config.toml
init = "normal"
init_std_o = 0.0
lr_mult_qkv = 0.7
lr_head = 0.00483
decay_shape = "linear"
train_tokens = 251700000
Each number is 128 + 24 x the weight over its row's rms, rounded and kept within 0 to 255. Layers, rows and columns count from 0. Numbers have three digits each. The size before them is the row's rms in percent of the matrix's.

# layer 3 attention value, 128x256, rms 0.0508, rows 0-127, columns 64-127
097:155128122115175155148109115144106123117112139156102137113102127134098141123152169101149186134120166149139123135114149141079139150160130124113110107106181147163151124171131127155085107126159080
093:142126170092138166097119153138130148166121114112145090120118105149130122150137149119131122144137113159167151182110115110130164135141114132102115119117096124118089158123079163119117156096144126
099:164096117109088098115123103167106110130081130144160123117152142167151149125125107098158093142128142132146098188122126079102129185137102162158121138098094130170111124148111135095132171111152109
095:144120077101125132142127089096108175105124111120080093149133109166092112161130181147091138120113096136098156130145126148143172076107151124120140139107137105156169075070113117134104171137101105
099:146158132131079146138138129115070081162098127136157125131125126185103152104118103130101131102116131134125138130122168123114123125105120139143108108090064139142106099145129125140140162162104114
094:122123148098146132121147146103095102173114135146172146174171107156100119163104119160125178144122157113160141109158169159147088150124121119145152142133106138138158115118137128178117134121119129
095:098138128113091097145097108110129085140148133142133121101174102098122166130169121132162122140100149144111150165078100103145157139135120109118118125113137124124117142056117123140162163176106158
101:114139142104123133121130129101098130158134130116136198111099131090147153098189101155104119114184096094149137123145115128114131120112075116120107142131120124107117118146162153114131152118106130
101:116100147113074125138125142118112126150104158134095152079166154153161138083132156101084115147143171101135100099115133198161107165094101084122167148177132116144139119111108115100178103122135155
105:093145145144099153134145064149136129155140151130154135165112118172145127141132105154129171103108124113105098144151102122088164147119141140132101122108116135157108164164123118087112157152086138
103:117114158109140095130128132140150144104136125132136122109098156085115109141177135120128127082123098106149106124127141147106125150093117141136103136143126131086126112107120118108107144071171106
103:103120112123101114099147118092125095091109126122140127136146100126106071139168153149124139127105147114099152136130120106132110105145133130123117138128139117130094109105107133125164108133131141
100:095149085161077123140160118133146119123130129159162091127130139169088153129110129148122148170144116103160140122120117164147110143138115139151138170125128136084149115107100159130111115142123152
091:104096123151106146072126167110131120118117135161165135131111141092113137104159191141143106144145123127160123137114157157094153096111123170120148135128145113164097139119159156148124169137100111
096:104129192148143111163184135161136135093124135149129113118138131136139104132149079149086094139146183096096167113116120140134129148170175142135146083137101142088112121137134121141134167139155130
098:084093145090086075127126051140120145111100111157117151104134132127140133121139140138150136156166141155113100163116127146109107116141128159133134096109115089133116137138132137196139166112185116
101:181131126068110110134109112153083059162143137140136165114132131156127117142137104104117111138179090106104134143071167107143155132096130136120114084119125146113118140127170117130108097082099153
098:100127109169178143119157118169101161104127146114114180102103087130108101129094150124107130116153091098170066105152148129105109122139106127074119107104122110099064116166123128136114142162119094
097:132114195092126142122128125151117112112156131111108109146123118136135119151094169144099150138077132125126134113190120145130145128078094091152127123134106118158110163142137099142141116151126119
100:154103159150144137113109078138083163147115117119111133144126145115146166097124113180125123124145112133106138124122098099108137104141120099125122139134105149119147175134104143122128116107119082
107:117129143150103156131142153134154131136105113127133107147112169104138123129201116103110102151122071068142146141114117149120095123078151134122089159135188144114141123122127078131113102100130108
097:110142156130086126160172106167120150112100123118101136102108077144132118114094120159128131106075122131144164141122111105168114122115133131155100100156098165164153117151133126123114132119121138
098:074122150127136146136113155152122141113109147164133136112135136100105119131161145133107112134117146183079101143101140160121148163132121126189140146077105135083126152126124132130102149099155112
098:102130148136130116127177111094119105103108162119147120094130166146119129124073135102120116106119105151111131142111132145141166119179112101106128163119140127169146117140136113130118158075124118
100:095147123110151111156133109141163119101092113121124138106146137107145075106171094129125104150118088171097100102143111151127106099112112126132121126154098101157137133095120135089126147147124140
099:098141153134100153136149133131147115142079125105131172155171141175177129117136125137129126160092114091092131167100164069110093112137136151124168139139104121128188157144155136154157103122148128
093:144144104143130129144070114098129127126128080126191145107173163143180110164083127140069160119081119167107120118120167106104138157134127109096124187144129143117130126083139173078132163168129142
103:108136148108133126124122144138149138135131120122095126145096148140088077144131114098146118178195104130137107114136105105089110070121187130126188112138135156117089133140108115141142130108131128
098:109144127193131139125105106145165102116130145094088143098141080141160169093187127137134109129143119127151154125143080139109098112070150140135111109147119171136099082122105167169147104133111135
102:136062136087081123118160113127125091132156102135141074150134066172159127140154130137169173129150119149130119111121117140146124140166141106117105092096162127139172090146117143132138154100113139
096:136124120119130099108141142118178139083144143117106149133124128114123161138125127126098073163091146108106112149178133063130109111097144051151150096127096147148112134089095138139128132119100114
101:137091125118097139121147120137172176174121129166132096116093146115144167127098154112152118109137148121090143166131140130132096135119120133120100125127094094135136149130138095094176145134096143
100:184149137119105106092134105110096138104149112086107124101178169155104102177132137084103075106164127105114134134155138170158111172117122110109103127136096107166119104101175147140111145124092103
104:129185131134126151120091137109146121084156168148160151135104148100124120121124133118105115114136075105106126117149137140136151148144122114145173179123098148147106107110099135147118116163112107
103:133153128159097108140119092145118130142120093094128142091138134098095161125116126146121159138137125161138122128151162132136171135104082128159130109089137128104155137114114119142124128123196151
100:174136131150098095146142133157092147118133184120114128094101093125137094158081114119122179101139121144157150114166172117155138141147156132101105135124112138105096146092164147138129158157131151
100:126117102109148106175102156135106144123118113144130131149113154124126111115136167213124106163134099159122132133126100110083125091132123167118097080156101082154110114117148102148094125128119116
094:175149130119141143164133108100133149158126163123062164143147129098125128096116106068121090116093151142147165109149093126127157096129129119099121144123081122111162154132137150163112103121116102
103:130109134116126176108090098118177149130121126131104087132113156131120129115103101153133187121129103130111112107147123090113097138100150123142094137149135132147132141105150107120165142149093103
101:178143122141131104104144101155168149125090117134129134157109116127094142118091116135122155165136141123158162135115137190138149136125142140154140107142154112150160105111158144147136145133130101
104:150117159143124139114141125118064132118136179082139140088114172049108151107136118165119145117158163111130073139126150160140088141132155139170099105084111125104148126102115113106148102106130129
099:141158128141151098107129147158141146097137124155144167128149138117133151117156163151122135123097096145168137157124119135127143114123154123129141133134125124145128157155147092120086131125167138
098:078083137116109126110146097100137135119131134155114118118082112126103178160104165119124139125116139110130101096113108146144144173129175119184083105115157111133107108136105121114127098119119125
099:103140086101124131135152133162126087163140091134124133120156157098117173148143064102166109098138099122127137126179105103129124113115131125131156143144114117145139104138119185149150142134166144
105:156096156180094157109146118113117105153080129137130115105126111095121087138167124115123101122122136115145148113122156131144103154097140185127135120156115130094104139133097112106126121099113123
099:098094136099126137136078110177130102128095134120133093148109135199100111107137165126110104165153077100119127115145113108127111178114128107172121091133113113148113133103125152107142125086107161
103:089151100097107125142138129095093140136149107100114111142151138133154139124111117113114123093150126140100187147153184119119120109158139124104106116137114155094101072170117129171141139073110121
101:123138127172183132135129144120107157155087148098135123143127156146077126170138108179116108120137149142091071137150138122147117117151155141151142163116139117125113141166114106132162153096148115
101:167128115136158125164119071179107131120126171160189132139149100142167157112171150131114147181124121114090115131124119126132133136140086123124101170096074133134154070142143084110098165171104112
101:123161106143106121064102106123176142125122135121117159118136128131133161105136120116124126124115112131142150125102172149111142094137146094165168090147148137114121151139122100142146147113152178
101:124123099169109171104138160109112136141128170180135124104116126142130147135142077116137118155150151125107119121112172074113128090098140139148112146145146118146209131078152116154097158138107103
099:093144098122143136105092120113179133067116135113103133124111104131143115157124157132142109135102098087102161156143146152162150173169157145128127123153163112109078097143103131131106149127102126
102:137188143148143099162103124120092140171143123127169128098105146121134150100118107112123118150095095170127145110136097159117162145121168125122097133169094171161099138109124140118168127184129127
100:115093106147134140145121090122127130161144140132179145166153184120161169152161111109101172127131127089129157132111168126114106137075163123153156113108094119121150128055155090130139150149113111
102:114100131166157103107169128158098144145154122126122121186152151106128067138146134101111154148135135136120170070120087146157115142105154163140132131131095151057107113103132073129099134121132111
099:124137111128152153137131106099121141098118121115166116128093109141119178180113134148154111121117105125136126152159146135157134167145124140166110120154138109156107122154140136141114144141137093
105:179115113092166101146176119132149100153108140162140136132136083102131111118136158118166141102107133129117173126155099121102145134137158125118130188101177104113150111123136120054131076092131118
103:134120138131110141168115151172116133166090143128134127110159145095133089147119145171157141149135087112070133116124121124136140119139078139155155128114114154192100142102115122133146127081132119
101:141152142110112150080139129130154121087159099112104073120135123163137124157104097138143140131174150163089125142149132171166096157149122115109110156114162145166133100157199121120161114126149110
100:106097106134091117141111133130136118145157110146185091128186129151101092123163126138128121105148121139155126138131146113103145178128145150114140112101072152150178152142110145096147104129103109
100:165169102122117151206130117130164111082148149145122132152114149114134133096153159108098153102145126126123106127115137118155161088099163079126149161124148137139127123138138198149104091114093119
096:159165104151141150104128143141136128120128062170136111114154168099111097110156144162142149148108160151093128150107159173112146116133163069124119108170142124134118155127109104125122139119143134
100:120167179126117096115113128118120106129123128164123130093129101167112094152113153159161109128091112129133104127154119121110088127099149159113154075125130134121147128150143169122148124091157115
098:168098142139138141154098129100122159133090138136130127130109122101111162140119131132145144123118136088113129128153118092110119116155103101114110144095153114120132111164144127131125075095131162
100:091150104146129113133119147110110172124139130129115124173045141134120164076147144124144136129140142107091122074149127143149139137136091156176159096145145123115126094132142111129151138149111132
098:113105113127147107099091108156080129137158100104108144109130099112098152125135131142151106109208139127161149118136150095143128119134110109170146118157149109053135140123162111100121150127160111
104:132133118132108109114116142138131127147125147076139121116113147179151134107154124126115158115134131159139113137142189122121117127134156122138150168148120110179143122103132105153101083125120152
102:128146130152090156161178121095099084136130116165112165101108111147148127154154096124166104118131137156131130152137146124103086182098131103116103072105138139121106153139137126115137101106091131
103:156161178123127134176131132113142094139122134132132103131142121138138162111128159089113100132171179128128098123108159167100158132099117144127124123104148166133140070123143166094138096098124154
094:086128128106127127114083177102151135146148141128136146133126163114094114145133087144118163132137101156118141115130116113138129143130125137157125084153144121139140130153104074141133152120108140
109:117095166111107105154150143140074131130100133099121142155184162114091111126127131094112112102129112117095151118129150124102134125085148138097131138130109130102115126130106131140136126163168172
091:148101178139135108113137088082115140162130170142142179136108143113140104133143132116117137147140110128106114147152134136163143124142095136190137143099145108165119068132150130136142098106084141
101:120130111137118113171146146142132126124077111115137160154130158110140135109148131111124146131072132136130115145122125129140111180111122132123137118138082192128144143092122124122173123111118133
100:140149170155125155150162152077111128140156125147131164081137108133129101147067101130088125144095086118091101105160120112133107140181152083137157081104099088110136108088125110137080159120127151
111:158121164135127120120113145140154147190133150155146126131134140052135141118092130124120144158110105158175142144078144155153133115120138077156146132093129156102124126149146154136110148138152087
097:149128129156105120108151159133084125111144109130152104098104117087090127128115114084119114147093128124080092131113171075076096166126150125167140138172156085122126127145139085084099142122120120
102:134170108091181127126118129110097107106127150155132094114153126136104103094120110146140083109152130176133146161119147157102145132151126101121130159156159111152133132120164128151184142126105157
104:104088145171090109170119111117119099097155101137127139142097139085139128127048145129114135135118101114121073147144111132154138119123136179157148156135131136132145137097101123135125151152147097
099:178095172107112089112120174113125168137147131132166148119140105158138066175106114147102121156145086089144150181128161137141170124097133101109107140114127133105166125178108126121124144099151136
099:131139124113150112109065203149112121115158122140162150153100137153139110138125116091143108133138123117110116158087094139102082157104144107158130085137142131121149124112144146097104126114134156
095:091167125133176130186095108088149123121142111122141104089135138123132131127135056137137132096151163148131140166143102119148129107131149107154104137178139109121182109135116138115113157134118145
098:153118171145127088128154128121137146119147130141145141180134154143156146150134145143113118089142146141143112125149077103118162157135167105142097148132115172132137115129148123117127160137126175
101:145093106138135157082111139137154128147154096156122141178125131141115151153095125135125128110137169146142124100099148109101084120135088143121110160145142130142100189107141137158116063140140184
104:133132154166117115142146081131151124102124163143123163145070137078139129109115138128132119127137135159135117151132112138135114143117130130088148125131116144106153139150120065138130099156159080
110:128132110104131147122088100142168157138113141155138127119126120136136095109105153133136121105102109173105105153145126137146154114085176147130091144119145162100140105143146104143092127086114142
100:116108145111129119139130119133095105140162100127091127112101159100130203108137131156108114093114162128128094168066123053164093148144119127147114124158158114073141151150115126099122139124132125
095:122081138120132151131063142115119159139108123152167152121168127144154139125123149099157119159161122100093136153117121150161131120097121145102132131111098125160138146114102138114147121106141115
092:156133129103127099123123179128155083143131126094141080119119069101157117115082119129111120144090112167132094095119067155151160104153123141134116131120152147126121149147121136142148138135103126
105:167146142153130138098151125112116078129124088108137111109092136125137119122139104125136053087120125164155149137110166144097099102146139129126129152137103121113128120122139107108128136121135137
101:132130115087135152152138114155141123128140167092159148102161140109129115101147108121131107104128176112152122134147153136095164153105137112123124176141164110138123118147094112119126135107144128
095:137147115128142069124119154118151137120155109096115130131096102122112120094135152144134143110136133148112105106132098116136081153114063131125092104140114090131144147212122162114118094138121150
094:068085125133131122136121129124135129165153108137107090074130143171133171125118122135123168162129122130083115136128139107157082160149163153101173111099155093167123112111167100091199124101129131
103:104115112096117130130127128139122085157146160074133108102150130109146107153172138122155144187093148128141140117133134128152098152133133128107100121120155098169166148124114124130133127108115142
102:166145112117108095131114134081127108149133155121146088136151132149174133144119143123100146158099135195126172146115169114128112084138115104117153128140082133115159099122113142152133104152100136
097:106145140179122130125090135116118139146090106133100110126119101161126168155149158108153141138097136129126150110137092113106123136139109126100108121104103125131078135163112131103087088126118082
099:153099134189123150106151168124118085085102156162136158109107138109117122148131166146121143153137136136152148098111109128119096095111134125141093187155160133149148144150148113124081132144181121
101:115145162150134131133148128156125129106126161108138128127127130122128123127141138145137168122124157112131114134094130134122135086143122154092124161072122143142097144128150129117137135149186085
097:134128135150117118170146144143099162135137166111174117149133137165088091140137140131109129093128171102155129155149140125166163161128086113120122124171106110104150116129128143101164135148151126
101:115113137107101105129131094137165157066177140116193133107109158152116099095121148167140148139130107109135144089141189173126118122112100083159124120149115151167146107099123109137140103128133135
099:177094130141124098126086153108143104131173100136102160097153172141174140106127117138138097104088149095117130137085136146119155191200118130135100143161124066100100170121160113152119101112166127
098:132147131175156146121142094109169134116114121115105135086116136140099117163140069128126185079143120129092148138111156149138114072131146125164142108151098119153101084096133137124098119114147132
100:093072113119114102144084132145128104110094115106131150143127148151123133100106121126091151146105169093116159104114141118163125135113156152088107142139132126109154146104141138137146156129136109
104:125155129087146132136163132120153122121158082086129126139178140115145114181116140169153125089125144127122123145113131118143119152107131080138155149124101144119104156117111150127124095065126121
097:120109137143118115136170149106132120091131147083124126173175096147120120148157094163113135151124139133148086135126089104114203109147148127145146053126114142103141132110139097122137122116111120
103:152149103138143089099127138141095080126131073113167147104096112173151157172122151161129125167122138125111144116109084160116129148136086115125135139147133153125094116115087102139132090067095183
100:090095179180110120102142178167158111096128102142149097116103134127112097113121108174139125134114134109139142112093171100104167140110119136146164125096100151111134125094109146102141120121116120
097:100139126107155116128146123082188123146126120132101125110104144119096120146168110173126093164140141135100128122115097161090130130135106097128082151139121140126145180108160122159086139125115088
101:127120137134142101151147124118136110087127141115140135132101138163120146103142096114136161137148127129078129119140089134128139117143108121155176124107117070116125140136109097098119190078175105
096:131157107123078147140168144172146153147153124155155180155140130108132183122118111119150171097127114128129116161145115131106146119158127107147098135189139112093080101086095145111135109097100134
108:113179157151099164144142081111147128123140168112124110142107134119122121130124142166124137116117145095122119121148088148096112132115155124091139115100095175076151196152152121184107122102163130
100:139141101116104119108134093134133135161117126149097119096126177111101118099145137092141147125181105148152161139098139144089107105160149126109099100114171141065149124191095153128143111134134143
105:154125170144126149119142143157120143139146104154129144142127134145125099098156128153107185149179093111168114126149087152146144127165114124112166149139124087162144127097109109117097120125091138
097:125115109111167118094103089169119107124141151112169139114116155087135127106128123144147176119113160151158086128126122113130125161126117086055154127152086103139114106146121141146101181092147145
105:146158128142171164086139110126158128141150164148137165148151103110092133115112172115109115118160094168102125124108131136113124142103098118097132128118132122099109156119129078138098141105117128
098:188125142103136190106117140096077101100102097129137082163091129165152096098144152148077147149117112146135093161121140103156116096106124084150137163163113146106149145111129085130051117114118160
096:106104130075113141119079132112119142176154103155097141168101124104099140082169107130101131142119101147143096129092162099190132134108119159109136176116126150135102143140105094106113130162142102
098:151170093122127130132122156130100097120159140120147121171127197132115096134135084133122132104115158089079157149089116139168116140116134153188179136128113124116123135089103121096156114113120105
104:106144104182128119089123162138089094159120112098144095107106102136118166135119113100103110162078115145127137114157108098130117127112096128132107114112138107114115129129168146133128100156170138
106:102151158098147176154141148141072174147114141160132106105158148110090124148150126137125128137112116130150144128121107114179084125152100091141129128107141123129176116129159138128118142148114106
103:137136149180104156129144114139162116125168149121128093138113118132119109159167113138116111145171056153164122152089125072126089162094182146136133136144088096112117101125160074108130072107152138
105:111136161107123182134129160125100140111110143116123159072139127147154119115141134115102114137104123137146087133131098107118140120157143128116092104105112146188144173083152122129133105101147114
098:111087107157128148100118157095142142133129128101112121119101115118180128113135105153083145119140122145128123129130114154133168125131143099152149129114144155202153102134115152087064133118162094
095:136117113094111150132124151110111140122123127100133158156145068127126161155189120168177175148154137137134136121120145141109154117149151112090111152161114117127128107163101137159133147094136076
106:128176149154094146124123137120114132115153143148111136172109147112115101112083156157110143167139112097164113097116145132114090134115127121155105140088122135206104108148136151093144160108131125
094:121099141131119148118129112117121156116132120136126153168119061125138157139111124108086079163115119120110111107145121112135162091109127143091154108129112108124131159067099092120150140115137113
099:102143122114123131148109120111145113117141125125144155102170118145151123111121120103100125169134110096118123141096108153127170152153093180106155095122173092144109175116136129110157179143106149
101:117134125111155149147139100098092144111118159098130078156134041096094157137139142114136156125145088096141097131109150145108063158123158153119069116097109112134124143106101089119143115164151099
094:133139128166082107136099113115132115106133149198143088121146121098170092117106128149103130124127131121143119076116142114128167110112123124176069136149113141129111153154086087116138124091153112